Each number is 128 + 32 x the weight over its row's rms, rounded and kept within 0 to 255. Layers, rows and columns count from 0. Numbers have three digits each. The size before them is the row's rms in percent of the matrix's.

# down: layer 9 MLP down (transposed), 2048x512, rms 0.0696, rows 458-510, columns 0-127
# up: layer 9 MLP up, 2048x512, rms 0.0691, rows 459-510, columns 0-127
down458 103:115075134153143141100123183097116136160133118138171129113172133075122140097122133175125101144124143131161117128150102136079115174089131103138073153148092095116162131106173154104132125155131161107119126126139112154068171162167161159161157189185168188127122166109117130182144116167143109154106122138196110107124140156100206065092061129183151153123173148162113111135065140120075071143190
up459 102:128071081140109133126154047139105142074180114143067165128173069107123173136060150098139116187129107133122082113104083138148126085109163137171130090138108063109149090135053120119139099145160130065086121079188125118092084149132101138112070164134096144121092111179156153124142142111123138153126119128159114127147128188170123146089125139094105160126139073142147179115136089123095199157149
down459 103:142076124231110161164121143157128149141076112124076130075070123147138092095108106161087157128156127140161183112180151196139138096136117125115151118115104120105092128152127154109085163119099114107147153090183154044084144146108107061129119121134113118136157092117132098131123139126113091135099143058107135174091127121089187158147136082124156096101145089095114073137076105134165147126172
up460 104:110162125118123142137143131128127157162087150111218131129106170173154101119144142193084125159102055183090067071155100092115116164143167148086131134140122135193119158190134103157158088143135152151049123176096111135115107130125087140128092138148150083139062112092128126137146126056176085167116092124129160173081150140090115138086098139154162134155068136146096120099161157124114079126170
down460 106:137118160103178156127127113116107127153138164168142142138103144112090113130093133117102079136121134173124065140130099075126151130126133095119115076166182090156135150111144154114100107131134141129119094148132137121089102060112140133184100134119146152142130180087138132151120133079132068164084084181115133182118067137122120114153166108146144152073087151090120047136100138074104145068101
up461 111:102161207196111168229147145154126118182127118103120085124108115106123100175108096133173113162098123117139058121096071174178120133189133142109147083129094134084140113159143187138127144161097100097141173095145145136157127090104137153095115098120076105125143158090091071103089110127103167127129130077075173189171135127164104107167169149097132064091150094130110068134142169200050101165140
down461 106:166208157102114139123160150136121089128181169097156143180085123107112096134148164137073103165160130119153145129146159125114111141049138154143152120144083076143103123082094126107091106099091086123128104129163134119126095142137092164115186043158104140106151081037137101063178113126153094175120117135113134125057157139097143186131153147156141134130128129096157170138137165167178129116144
up462 099:165142140135200146121189075137148086081144093106081169113173141107153171165181091103088140136183156125128098155117149068173159129114142147159101150077042145106102153095159121083176127121143157123115103142152128084131157166110141128103141155151158121126081051137150080109090114122101117111112085089118112130163123087149158101133143017104136084129164092187130108128113128138135098144135
down462 098:067095091114116065134095159175116192181120093088110094145111144139081166151131083139147095049148111189191108075130074061155109098125078118131117103086158135110131159123123114159182126111109114094173103141100129168084115161088148174162176164128090114132112136122135075196163162183120117130103130119212155151145073139114114108130166147142146103162155148115139202140112072117165094115123
up463 097:138152126171111163108084149099110101153090104142133135162102127096084123141163112171100111118143102180083143100096131109128156118122066159120150051116137113181126135165176174151108134139128133156203089144129198135146138113124060118127120135118117093151123082135138124139161070062158147135123102093119078134095097090128124096102107129153148142094117135097095129070196170151101120112114
down463 094:107116127057140092123178137161114146145113159185108135111120209156119116129143127171138179144123129116109092150194096148130110122087101094156130170136124051124086139108096113151082122130121116109077096086106107111109139157103155104166128064123140111130070111177101161109147198211110147112139075120127199119100116106182019155174094106140120158147118132073139114154117149187139132107147
up464 102:056094128146171138116116102123083096134134164093121162113114185109077056088120079086118112098138203146203042135137098130179132114126094094105137117157092151118127127133096058112109114126135128150101131145156125133094151127140182166135197134180135090145127103132179167101117111129043091124061130147105088149122082167109120100168105058131093136119104135140137145111152135142072132051139
down464 102:184098107087104101126107140032136093120138064152115142101122138135109125104086106136091141155093134098063147138106185102100098195094113089151116116099123084072110118155184203086120104065080193152110085154096136110131114103149062140114122116168151161185165115102109146085101169132176121088135162158130117125169109150132134116139107179103155099113091082148159107077087149071141210079151
up465 100:157111131233127067126121111078104162164113140170120123124178179213131141144135110099128092097125132095117137089122134157138163157083146089144115138127173143097136178126126074105110116107147104134148182168123131091128140108101148118149118187143090149135127159101101201163128116115116130093104165143126105165140177086103117147123096114118123137158154082138145128075095187170152073125087
down465 100:143104195118057141096126169134101094123135125127186149104126146123136144092173139152174133120156082149084140133127075084172111138139108126088116105165117134071166153136115093120116116090174118095146117181105172160082153157083084195128134134105187083162126165119137132074096099067106095118119154140163125123133145122161108062079099091169138168086083112117089122104136105160094151178104
up466 096:089135166167131128134084160157135137162145135102145139153126102090085146155093136148165130121196134122140119137143131109117144096161136137107113100181180090130192139126119072149136101125130105111080131100111138121123153139201116145139126174108097112122053105170117190158158161076139133169111076130107126135113093118172125145127157122108097129118171144110114080075125071125124150173135
down466 098:107098184065132131083109103097148114111068146093174122123165149194122120136096135160123119122089153158151070134117102225127153157105101089142135112093148130161154079129156135131134207127116107158180113109232123077141122140178120178117111101170122127146094148100107131055097073085164101059119190066097128124144130164090132126140097108096098144074114066143162153138157143125114134138141
up467 094:100140149075187076200101066162099065123184129141140116139153183125116136099125190137115132129134101175146139107155149120176102111119136122109081128059131075155125108121098126095125129158137153144136150184147146129139125140153150114082154094119163069123169131166127136101104157182113145135142179145155157109119090148105095145147211117161114135100153179106143194134163132129173175092150
down467 098:071154091133153123116167147106124183140155101112159148118135103128111159070093136144140072118182136178101198102163067083123168124141186122132103154105076120082152152117187042148120150084107152103107103078094058127075135110076099102107101140119126174154136177057102154109082112141114118095108080113108115126154167117134176137092048150102134128130097113148159099094102064067129136125071
up468 118:135152114062128111158090151158153159117124176129148133121109158150116116202088164092120153076121125173097099121105146121118185107101147067129133154134068092132139144182101157141130134147105151123078177168168199150106115145137074110084123076089140161157132137149090091082120145139104152155099133147160077167148106069143128140180135165089069160181022112154116101071112120094185156114152
down468 094:108174145042092130109090140160105132153147106118115146099144138089176129168098094139105141121087144103064122137111147122083145117130121090131160125121190081128133114123185118151031090124093096110145108137077162146163100091080085226112144079135100089159187140083143125113129099112125111060097106120169090087133095141145082075123126081137161081131125150108145148066059159087154117089097
up469 099:174087118078138127127113115065152148118179118102131113139062140108174149138166162158118134139158125066156082142140124154184125127136123156099085063143188118070040153139111133140115160125132093201090207140178172110109152160148093110143121094153133111139074107127119095133149080092130165193086142146116131150197102122077101099107112159163126074107115192086129084137159135042131171152129
down469 093:095124137143165116143143189164135128179134113179178134105111145111095142162126154070154117155128123139086181132167129124080118106193150078137143154115137128137169136163140088103051132146097170045116100124164107169164107109102094121131050151172160181106127144134121153140111165175075169108123111112106159177142193167140124152101144082123187135099137105148099112151178124126129040180146
up470 094:168144120122123133098128119154181153114070136072141089165115149103101134137090117107095115136090167127132156114128150102118203100152145100154181086094087194081101081134178160161099185080086137178101108159129148117124082159132157180127122117160168109211113124101128153155142149112149206119153138163137148152151115107096160132066099131095146185148106090129128150171146092107141121124157
down470 098:097126168161083154153135098034075074078168180102202202140109078101155095099097078152088117125170156116152134137168099101116098139140139154172107098085174078148118113135152118146093138162144106057082169095179050132141121121104121083134112131158120179135113098152110077059104065114110099119172171137141103122106121156103149153129142141150187105077151121126072143139168132153101141118110
up471 099:153107088091146119186122143075147089136145100193105101118186150119139134135158124147179171160144134107105134084186085156151127143126131072101112158144078136118067139080094138113135114164113107100156132187126094118147152161115132127076120170090078130102077162114145115150148174142144178144064145119174121167181126176145089139153125101142129116078158114189165138167145135153142094152142
down471 098:124133127089129137065169137168136102113073190185124120120146185081161161078109138122127094195098142125200136120131116100147136122079154163173100120103194149111182138138112169133128108057138127121134183130119104151164120083103073105094092122155130107209103120078103204085162138120096134104120107127127146112119136134108141131113115159116036151163089126125114091100151133176168116083157
up472 098:111093166097140098157083086164138097121096182115070113148081117096121133167161058133135136102081114141135122129112145089093193155161116104088113073103165109133118088142108072037098148088118137075096105179132150169128112120089041146093094096112113145135084088105111141144152158125086152136143149109123169104076099151135155143101089154068102131144154096086138097115143110134127130133119
down472 092:154107102111117155096136189119125157096214107176158132144123078203141113080141157076131146163160112059151153092144109187126082139150105120138087136137142171115155144107113154174136110117100095097211087107107074126092194155148133094133112146170119121118096148147145080101088116119115109090112101104166134141183106104155121073121098077156103111117117159104106085127125125114107083123075
up473 097:115076107082107134124153114097188148094058193113122133148116146161148138139094181098158155155110081083122109171135096139159122140139058164143156128093145121189128135155113095181120152146107152112155169079139056161150153138124098125158117126138123135142130124108124118071123103092090157154186149062115135157204086142137075100138123092107207155155091137111169107168097133104129229135117
down473 104:120176141118117107092171159139141127115175206172111105171110107130097112172137149180112113121145116103104134112118139096113109156153068132153131108131117123192129140167111091145190128152149085092131166092156100157099082138172172135120071050110099099104102126127058123081136082132143129106146125110162156033156165148062156121110154050071103078088105119115096101117150144150121130121132
up474 099:123132207106107108161090204120129149155109165083208125141117157133143145083090078140148124145130082121096089120114072134117144124173148112102114066117173094144183108123156159152113144167059134188044090124179198135143135170157171092129108118122169153096095147112134144087138198131104101160106109129100145137144117218163147146086137134145164136134144138132177190154086131112129127136103
down474 102:156107175158117179171163083118198153116175140158152181139162104162123134053119130075127166087102110094179127143127096104149111222110092149138150132134162122101128116086143088147135084082116130122157168148107139106142101148088064092165120095128112158110116080094104138115106113153125187089128154206139061127097157132104102137195079113098152055136127104109103072065187145146137111086111
up475 087:129047160044139091063082105218139124070102111158126045054141178147143127112133128079146093124132129079147089126117154108118107139147128093135105115110098115136167086120144164231116086150097200161107147129072182155166116109048055134120129105190147140112121135140146102203126177102151126088099129175134118148113115110139095183121070157132160158111147178104094137172207117111105193113120
down475 091:110115127137139146030087143124149145080118149155131127124127115095068107126082119138115047124154083079173158163157153115105168128138175148097135121185150145181084075090050124134139101075125131129104104087137122147054172155122094087119150061116183146121130148145102096153095087129096110132052109171137188143129127176138125162121161142157090105106136189156129121114164170126075085127117
up476 101:108102150117145142156097093107208127139170120173144089138131137203179114181121105118159176113118134110173107109073100157087161100108156106081150106135169081136199168092130191096147171157111096121144159128115139148129166162058128095102124175183136160085167118168153149120139181141156140151149166173173166114120104103115130127115118124117130155134086143176088145145169115142164088124111
down476 108:094113137165159181129148153120117110093127151132113127159131152119189114139164151099144114161108105128132116083143156115095138133104185104116175136129100094125139160102083085157163152108110165078096116084153088156090169103099122153135141190124117134134106145161176074165101129152121151172153150134168158126086152169102211102121097163126067095155171109145117082088191124123134156136099
up477 098:170157083156095107139078078158120108112125112087144113139147109108138158083150127145168173150153131099156121081151156162126143133109140156149139106085134126119152131184123153067185146102089108162113115117211118119173109154121123173133125078076148123141184161146131109152156127131147071141097136041142070139134089179196147120122117055148094135090103126135129178100175088101162166152084
down477 102:166112079105096139115140100108150117132118063104110124079106115138113087114155112105143115165097086076057175154153133114107136096141196177166121141152120105104100130143143123087144094136119161151121124112115135146130181149124111103072128208100172140050128106085167136086077101123150128131142094088094120108126105145140084075106087068213135199113147140159110145152078121122110152183119
up478 106:129178134104162173121123143140157103158114123169152136148160170142148131108161145158116163122116103158122122070130081126145176151139126115139147173163154127083118120061106165101186123094122065163169137123158085168133121126114158164160131089148088128152158091105184137133122151125170179180153156084102159115124157079144124095112167107101130192142120157108126124182153141153132120121081
down478 105:127132134129127122081108139169130100110146198091097190109093204082163111139105182143189125136107103090156156126145071153187136115161090123100155158196143158081099106147137118150135160140192107058092170170160129131126160099164079055114127119109125122182131145119075134057078109161187125093105109114107085107165122141176095162094108151109159082171140110087140135093114137072137132081104
up479 099:078156156163143108170123155137093098116133088144121155162122108169142085146181177162121142138134107105148097146154127134120127105168179116131192111178114127159140115086067149117121049155109115153124182123123131168084098090070133142135083143163114033178145092094104201143132141133194098070115112185108140133153145132128116173187111154118143141127132088155127152177144138116134174177166
down479 101:114112118043098128154094150112112148135092120092127121163129188170108090081124073148092128137133142141090144162137096129120106136141114173111118093160119149151125046099147076114131154130085114155132164119085131132171076123119155122150144078134087109109160145135138132053061131133164183205096125160141061094134130106109179106146158154105126170097070094069124127088119106138094142130096
up480 094:137140097084112106143113084147130145147160151158179096163096163181129134134104168126122146138163136143109110091113165180122141137108117172114168129133165105141125147105150079123108231197113126179148156095165103116054083146107147144135107110106098140074110068171088101132039111111190069113111091126079063186177163110133138143147156159117136126110162130132154093078074112172187138122181
down480 102:124091161098110164091147180137087180103126091142156117099156131161122060104104145117095141138042104116093116140166116132192105160105097130129115128151140151141155139112137205089106122118079151110162129143149103113146095077184137070099136102127112132045162153092126160165072132131133109134133085203138129111154137121118138062130126051110179095082112074136137097200157156120094036154126
up481 095:167153148152118153141186152136081144172153130142162094095088090095160097154082123139147076156193121144079150143126194110147112077169113153191152114087136138143158132154154079142173179021106106104118147086142107131152138165111165133093089157113201142141180087183136123108098116118144140084141121093121123189168097161166139108071138208141065099120153138091115111105118111081087104198171
down481 097:082102132085070143117138153137131168091086108111140191171112118126134099109086120076123098145146158094095100135141127132141115134115127134120145108175131094127129147083173115132144127175113179106111157147128124141178078104184165111106140106131074087167070153148096153115110124132161082105160126156124130099120122145125172119144175102045176173126088105146126188082101144105093090101073
up482 099:121121097131112192113131086195155142136132129079118087110115141103086082140107137145140177102141036127142118094162116132067156118119181170079160100182117168172117167108095089090163122162128162108107140127171131169124145097138113156140150117158150149085132163178085163116104100078130144114139214065148188105121128114147177074160171163150160116136141077107106110146100141199123108173128
down482 093:117167156082093148083167134144086116122147137079136106091150154102135066124138147150108160142109156082087105088106130136116106115105111147114117170189104188131098135110150079136083123120168120149134131103090106154126143134125161157112135150166104095129118152090120141169175150064177093149022131144128117059104105095096175179136136078185147107126172114105148112095110178082114188154089
up483 099:114127159181099149089137157134147097160127162115142200105089207100103110114106198128095128129167188163161156099120155108171139164112177134043161114136173099131125135114073168153166181183170150101180134165160154113109130084153143178104148101120133155140106144168109090129152136161089097069101161086143150153140125131115166185124179144167084128086105134108132168088079124149095126115139
down483 096:096106125141141127117168185121098088092186123087171128104097139130121157103144175100106137149145075024132166101150103117117103088103153158154125119050104154152106128134106112150159097089080103126095183109169128167116156145119116117158129154085097191155103118127153122080103105145085158129110134111132136149089134150143153107188132093071122081137179076117146152143133134190131146193097
up484 097:083123131110124144056146127094117090148103057109120144083149110129056089132124088181136155182045145165144127103092115104080115087139087078102140138159124189147089108187164147174129104126152058134153129112082161067121103098140106128169117168190130108104185137076099127152164172114135104149120100143122142113169130136131074135112146139154148091144141081140097100148117149105085142109092
down484 099:141143142116134106116089131178091144043186152128097163133094098162145151170125120081096107096138119123151138128166122141168137082189166175131109098139114122158115115102132095159180130150166156137154150095110153128142116068137119138176167129091128133178126094150129127079052140086127163184151170131101112145114103106142066131180078148134159146160189169146157098075142167137149122173176
up485 102:164087135099160119068104154162087082117199127112119158123159108121150074102164099158100122164048184168113148144116149115101135132055085139111084135153121098162163089124119180169111094155161135120149107127123072124188149065154115219165115122196123168143137141161132122100063148096108153167167182162123201146120083110089132152141132150116143138130157143159132081127166167134071119124161
down485 098:071154117079112086139133142115135134124160135072167081119150079120076094034095116163155168129092115094127143097140072178064109048097110169169163168105219114111118114098139143176141152131139098059159104103143100144062169129105143124133172145154116083088130132117150185105140080098110128108078165101121143176086111090160140179131067151163151070119078167114111102178110121119160120116118
up486 102:114107135059125133097186119141078121153073132209118172147090119180156139144070117128098163117130165162130177136090145114173140131138078183157161086086152164160119128119128194199172144142082178136106155139113164137093102104179077098133108102112118069175139067097158132099126118130142105101103145152076090129099128164139159159121121101120127076113145080086061106132159082128167077126165
down486 111:100125168137121148125152087125126138112104106111162156153086106206107132101147108129120148120103144137137121076118038135083123145125170144156117130132116128158186125075158119107168139099100169160094117065106070169128093131067118170103190137134105107125104182129071114128080189116113091108134175216153064102175141139189148059108132103141142096163141127109110115137124145143093099110074
up487 095:125142134115143105151102055097156121108112116115114168130118085098144123078104138173169156140123122103086099132138141186122130131155194152161110101118171144096169116076081063154147159191121104164142146151162159061160093082095134163152071096159141107136097108111106148111177102154139128124121159137130161137130148109151090157102159097146110120132097092176165141077052119149158140125092
down487 099:116145123145166123078149142128099133117133096159150139162112084149122145156226149144090102158124075163140170133111150145133153128103108123117145120127087089079107142110136116168165078070112123103098103140154108073169135124173158090140148128129139144125066139189187162092078100120184115140116078096142145129101132108147206084179112164110178165165173180121136107177117130143149094106141
up488 097:087166135070120064153115086155142135118081129124179173074173133110170128056150121150076133084146126128124148157126100134156164067124093135148143106209204104183101082067078069156142163071138087154146137098142153148135094091145139122122147129138088079210081108128058091206118119165192077158146112172120203187169144098116157121109146152196106098145101108103161194142152136102154056170102
down488 097:097110114153131115149153142133127141166099125086111176182122170094180181147137134139130092138085097150113044127088088099045109115106096136148185117089151064104125171091122166104130191128145173089139178152181201104200116075095131065133087156107133184117112205125139140095113152085125164157153156138122112184104089156149112124155141101114115204108163163122123139095099175174109150138219
up489 098:058098096111146145070136169097086129167079122140109161103149143128065184120103031132155072109129072102148129168096112118110105166165161129115114117167153139044079108128139134119111093115145120144104174156080101157158111118149089120187141145103180143131106105110227118125125149119065127175058135067129091097092147153119133122138084097130155117105143120169124161170096162105126204143107
down489 098:148147149119148120167121118130153126081081091124171157181116102114216082115131202154090144129090133130098094093140111121107135084177150115117137178117078139194149147125126087120182127179142070167163078118155106077077176068113135139083144068148100119125126110075047127119114105144119160117152064181163128118175117108116108138154145130116107203124116139116142110117117114125140115100128
up490 106:104124190116109147149069125124199141098140117086080128146110162145125127147174201151180175081136148135120154096155111126126180136138113167150129063120105149163100156134190127095114103107111131171094159132181173152143184075137125160176091120139116131125162104075078109180109135083142133149125140100126152162134150107133070112151112152102142112158082112148053106065116157143175193151142
down490 095:155155109108143092121169176157162102121146175079102148160115051156115161117167131116135141123104125081201067105155149093100128131102128167124154092155130152099078134176154093108154173169122140141160143112163114172112065143133136098173103137137174165124072160142138158090136149175121145113112044204164102106160155196089156166141154190098121101129170133069131161159170140110123078109104
up491 108:176090162179065104140153153164128091161179111103166141178128148056114123133162105127181131130153158113129134049191092128137112092114100193203158114181085102165090099102135163113073126135105171035143104184131142113073161158104153197171138111110114127132141101110141096131100127164115184116081081139101123122101121084116157121114247146163084183096171131131143099151131157180162138095125
down491 095:172162109124152153107173168107099129151105112100096106125155180129093119127084127170077089163122182112115144071065131112106109100177022117169120120100158175190139141131180173155095092165130138129119110083095093158154066109138094186078139135150137101161114157135084138123182153191135100104127169134161112104098127134130067114091176170158093074146127080109108092129127116125053134075109
up492 097:150112144130127197102125095115129160136119164139116044119188150102138119156178173126138122111178179102066094157169105187117072185092126148137158113154143153216144178107094153108097147109164188155117127145106154159135110119160154102133164203108112090070124167148131134193153099140176160118110107081153156161107127110155154139171028073082134126136097166121168061121119111138127168162167
down492 098:103060148106151116116095118118142111144099100141171106149154127089092104089152153124185142085143106057064099116107141161146180083170135137125119111118109149164145160076136175155139137076126150097163106123093138098123153116117108108197089051098112110145133150146129087188126119060148178163093086086079189136089082155118155130151134087124155083137064091152115029122151098125140113125110
up493 096:128043126139170182111082136204125164041158102102169128077146105132065166058163148160210220132099119144159114074135118135123159146116094173168188089113158105125083096109203141141128089123156183094112115088109105158112185127164108083134164124153140130131138106124080146163101144041105128165178109110125097146143103106140082100085101163182094126178156110123121116140150143147150128061109
down493 098:164139158159166186138163131161048090085108081156109137144118167115126136115142140115083098149122149122093143137090140073127063172136166163138074103131160162148136102108097080137121093122128108070147175151145188129117134122118129169152082104127155186155182123142171156110131105141065051131089102178190077117140149161134162129093113157134108151133124141136082160104080115092135174177146
up494 103:119116180148137131123143082152107147137119153155161095107082144098146144171131161138131150135148125142112102110142092126145147122101103115162153132139153079112124167117129141163181120057108178146114160125157149151062145095111095126138164092071125155136150150114103182094131126109143177143177167146138080157102133165153135083167103137116196056139148136131164115141158113136160116147098
down494 101:111150127102078143117180144127105116137095083060165087121148159105085167140113103087129113143115137191096085142145098223164083130036115123132155153110068108154163141087123165124173155139133115161159077123127093160133104097128096159102148114105123095086109159158113160080112213126159120123088163138160131152079074166187207083133170074087125117158109135081141140125158167157144083106126
up495 097:148116191118128133177099184183128075100097095106156115203094102119141112175145106117153120152164107169052122112119136148172136141121140140106185188164148184163185153152106070174192157112072152151152136129121178100100152117120131155139099129138103105112111115129178100124128141168128149133127138132044148125207135133150108119135150091115144116148146115169151118173164136132080112162094
down495 096:174117181131148095115118092149152171101106207103115178137141162141111061078129159151135108096118101094110166118117140071130099121137144162161128138125150100107123127153154120139048041135176123166113139150099161114109154107149124102050072187120144172108126088128077125103115070156085117159122134117059136082133143146136131151102064148086097098124126123112046046162068093137177139094019
up496 098:128136077161098109070047103095129166115117084120173109148074124214084097130184163067148068133142140138144130119130073106133095119133159099132127128145086136127178153155136129113128141185100114137116172121145142113110127093132147104105132173183175095129141193123114115096110105102142168125179120072145151193143112127120159056140086146097129129125132089142134198100128144147124153143106
down496 100:092102171151133090105176101091132183117149175179088139184116097093178098083104156087158085079123113178093149121147166089108148153127160140140120140106108116162126110110125111141163115057137134148138080094138129086175163138130178152154144135088097111116164071163118129123157161212171098186134130141137135093107130105098146142107159162191096171165068079131103159137120080115154104156117
up497 092:076103108128167143135078155124116100101160073100143134166110178175148121096131095083195103122162116092181133183144088160113156175122099144124082112119099176114167076172164120113121160155114085132188180147187174130103155181134157171096151187087069175197129127108096100140134119186063153092142141081128157158085083175129129156138077165156064157055132153057149139125044106123122170136125
down497 096:087121103150115130144151072146112140117130125081103137101129180148057120097116104108122113128144070198113122109128178144150103111159124138115129076180170089138172112130067107135144124115172072100110131098080100200112154174128121107152151123172139087095103118114206137138103088112151097160118189128070100132131167174133050053094172140137213129139140142171134074143153111111134142095169
up498 100:103141117109135107108187150078141116137121123150138094079092084123141123093086122129159098106160143084143093125132123144106127137132096190106136091151141154134178157087123069161100115131052158114122118151142170122127085102145123131147163104103092207120176101158142163143112117144131196123132123073079139098176084080139087124047134103116113126107192121176105115119097127088127115139159
down498 098:146139120147158177122140091149160144164146151093135154160184101150103045085116069137139170169143105130126096126110116113181136167191166068090079140162109130154144154138132158143180133076117053168147156134146038132140174150159226130091116166161105114103118167096129141096155121124125107142113135113128123173142123150132146102109095088165128105163154147105136099104140137053082126143107
up499 095:110133172133122120113223155138130127095061139114117098106142159090115146110057141099205164143124137156141142123160161125165133183181144168133167125116167096063179104141147144094136134176125100133067120111144154162178095131133081157135098113121113103060159153107085119083117138178101151177106102111152156104140138110111143164130120125146189172137099144091165168118143179172165131123118
down499 098:165128169147115110108139091046093097103133115096083140132132132098096152123154145135179102104141158099193173143126109078114092129088111158124089133158056137134111139089137115114130094141114092103159141131094164111118084158132132145118178128158127169062097111110099136140145109151109136153167142125108119124125086113092136127141095119103219161082107083144151108124127105142096113164125
up500 098:129095117155090059118149094161164107126143062164153101068118107098106111148138074137101141069156122149089066066097161112119147081137156134122170107152125138137135129137083194160153077115131152116112131140119143099085103113124196155173104165123122195156114177096094050136155111188155116146136131136126139122119156161121082152120055147128161117111165117106145124139145130078111161126125
down500 096:153141149134177069113113127139091131112087162118130084173121103146216071091125107125125103192115116130196163147135145143150192165154090130156062138097074104203097127155191058139115136126060093101130075129138117124148219130106102141059123102083171090107168106176143146135154080112089117128120138067183133114129115127109078158141114091167158103146121101205145146160126163137177123139088
up501 091:128138138177103128164105093143121114182162124116196171148151152104126110076078193140156159132126116127166167141108073071114059192110156093136097112182129080105059121102102135136167175133103202121154126093121115165107114104098101134167133141125143132108086105115070126128179133136170075087147114132098100120124089138170128209037131147089119122118117174092093137104167152162162163114108
down501 095:180128167173167113099124180119106114137111191136096111087116124098145134141144138077153138178171067081092128169120124161110124118143130095101161092092115127143128089130144130100128121122146173165128152146153140110116076125180068116098137132134087103132091150099087124094163129107093111181116124125073167167141116072136126096148220191125096132122149185143116087167109157141145119130098
up502 097:118144116145116098111164104107071120120116120067120061107101143134167185097081137157093150135124190142098095144114124184122126133165129115111098159106149130137114137162143134075143123150037148150123189148146133147106134121164147161172196072092141149155141067124158161152142134127116084140152138113153175125138127090120077137097137084115126113084163087127127190132137164173109118199145
down502 101:115103085061101125096141109199092152097118120099154188135149102167060080151137116161108177115158104188105111151127071122164084120097144157202128134133091145139123098113122154118051163113079062083145138129106140129116118162078119128089160060158118172167044141118104139155130106145131134125105119130118116106200127186113178175109163148064141058137092122092143162132080112113118153057080
up503 101:118108158109190168134103165152115141158153136122142138093113130158115175110102102098178143135179134157101115080129138156096106140098113199116101081098147078175131045072142129125120133181120129128113102162100170139212183132144083119134222097174114177133131056160119107126146156165117107078124207092111137207092135179153146115088166173123122062154160129163090103080119165104032139153107
down503 103:144133144147120112129084054065066139098095147161104120124085091083151139135134117088071122126116150097199119139073126150169123076086048109134169163098124067112084082122138130145121095097131139106095102135144149111182055155108124087123089111143136069147087134130137142118118156085092114129141094100133086046068113111069154095093183150101046073198128161108106089100158161111127074094130
up504 098:158132107082085122105165074171110153153132175071117120072098147099167126071077143122135109089112109164115130110121130083144121107168151156088147122095143121073125152135118105161174144130112165111102170180133141151139117136109132146102192133151095113148072101067122142121142121113094178158101170224148111117132153072114138050167199126134134105124195177171177126189127146111159124112123
down504 106:129127136130134050129120129067097176118181097129151061157120066167169066130118106091216072153052129142141084137137097156135122164084101071134118122093174134114151129145103112178178131121100111095079140133164108128221102143119185116115131152154101139154142105117133146183062140179111167171133149142097149121162148096111131143168093121142104096118094171083122098136102145160164140122070
up505 105:098087142142117119115071105196137114122099127119145123134125155100164048073111137091132116127121120129142113112129131142106090076078120105153134151115107132154147145161090096137172116102139076125159100061175122116119049121190159131147106170106143033110141170075163100170127105142112101156113123167125101113142122101111175119152158167111138127198147109050107066200117098140197145126087
down505 107:159115179108133121154078164095149175103132155146140134146144203110167114149106136095118152154105148094154135157081105144172126094079157166096090103077098060180163103128117099118135147089135078149130133114143128118122122095160100138123131132104143061144177138109100145143132180148043124115119156170166060102100125124131155139116090155178120163143132179141146156155112085141162146118146
up506 100:081106145151189098125150117203134123220167159134135124117095104138194101070097103106154134070151095056152141063123108133159118058129089107071143094123164114112140152121057051165091163120109113186109183209128135153150165172109129159105144180112091113081118157086120130155110053158137123142136122087146128125156105090148102125115142136125135118068134109128105158109200175116098138152052
down506 099:124149131155122103077164148119105122079112136172088093106100181146090140159073128107127119178151116144192173166097166124128098184070102131095114110113149087137099107165157071106124165107171119125029144141163156131196092135136098079131162095163068146111082132165120067112091124144090090153141147146123116091117157138137170143112087186065074128123105159127169146115142108089117216137077
up507 097:110124098130091065182128060133155160097107067127135105150166141101138110137152146133147149120121152161154067209149172198085117179155186139087183078109141158153116152183119095148121140040115086067117161129141173130132076141118158124172094134131088121089119152125097150124143103112144139159092121123134092182121113099120149101140121094123164144121148120141173153150171122148153169169108
down507 098:052110191101126103081154091119130131153108166113195099155085176131131153127106110150129170122137169123090137105137193077128173080120156154097114124129122135101121196125147083083163141138078093122086145081147149129138173146096121111123164138121121125094145117115130184155147205148148149139142116154145147118085138123116068170104185160138139068168066095141087132052089108068165115146076
up508 092:172137057155134113122171140168117137123134118160116144121135141101119161134158115097165102128141207148111137149144117107067165103080137116152119125102148148118123178184130168143160127089163154143146141110149101185124133145138121177147104126118101112175189119093098130141113164144106110145170139115150084134061124141130138132158086091127062130123087169156121141119125140133143165149128
down508 098:114141112164152131151164117078156125151090130169108119087105088136132073132136094139121113121173160143203099103104156155135112142168126137052128123148142092160102160116132130180092090097115146179100174146098135137131113086124112077145129131121183138148132155150076143114166143062187134089122211073091077166164101150068154086063136064135130112069104145140092067184175136154124056137042
up509 097:057113088110107161141112140139120096121133106152129127168113152116129126096119105126075194115176194101139117089137123131136189165071151066053143140182125123059083032110097177152119123153112082139091186110104101079093111125103120151115136153116157157141105144123123164099114109182144132177162176131163155156126091100114096112135151119156152174123178126140149103148172098095134110160130
down509 096:134147156161187126126170090127140157147168096122113124142169078113087093207140057117145168123146125127168104119145135154179128134107088142093126179113129101203074094108129105071146201171114062141145113128160111132122125109118108123127126090080170129118165094161152189099129129107123163128099161140035137103079160197240122131163114121125102174096107092089167160103125078099090092143161
up510 091:126113141059149162166174116139124178196148186160140142096085154121147125197126177149184119169087183133173166093122090190154084136158152142138110106117134149145227171115198144136184164071119079158096076118123141131148108117144170126137130132132121074209102138154114093145110174071083204141172194149161135091171131095106090129118176077143099139114134114118126170102124130111132136091111
down510 090:116120163212131156151107126153193122163149091117132133126166099233098109119125109157113127125235083156119182137107153071146128142128120138110137136095106123125088102162139164096122114158186188110117158152120151121128177141110056136108111131121141113079121139111136109145181145147126130102064124123144139154095114131155111118087118139146113099085135172171120114145126115137163137171114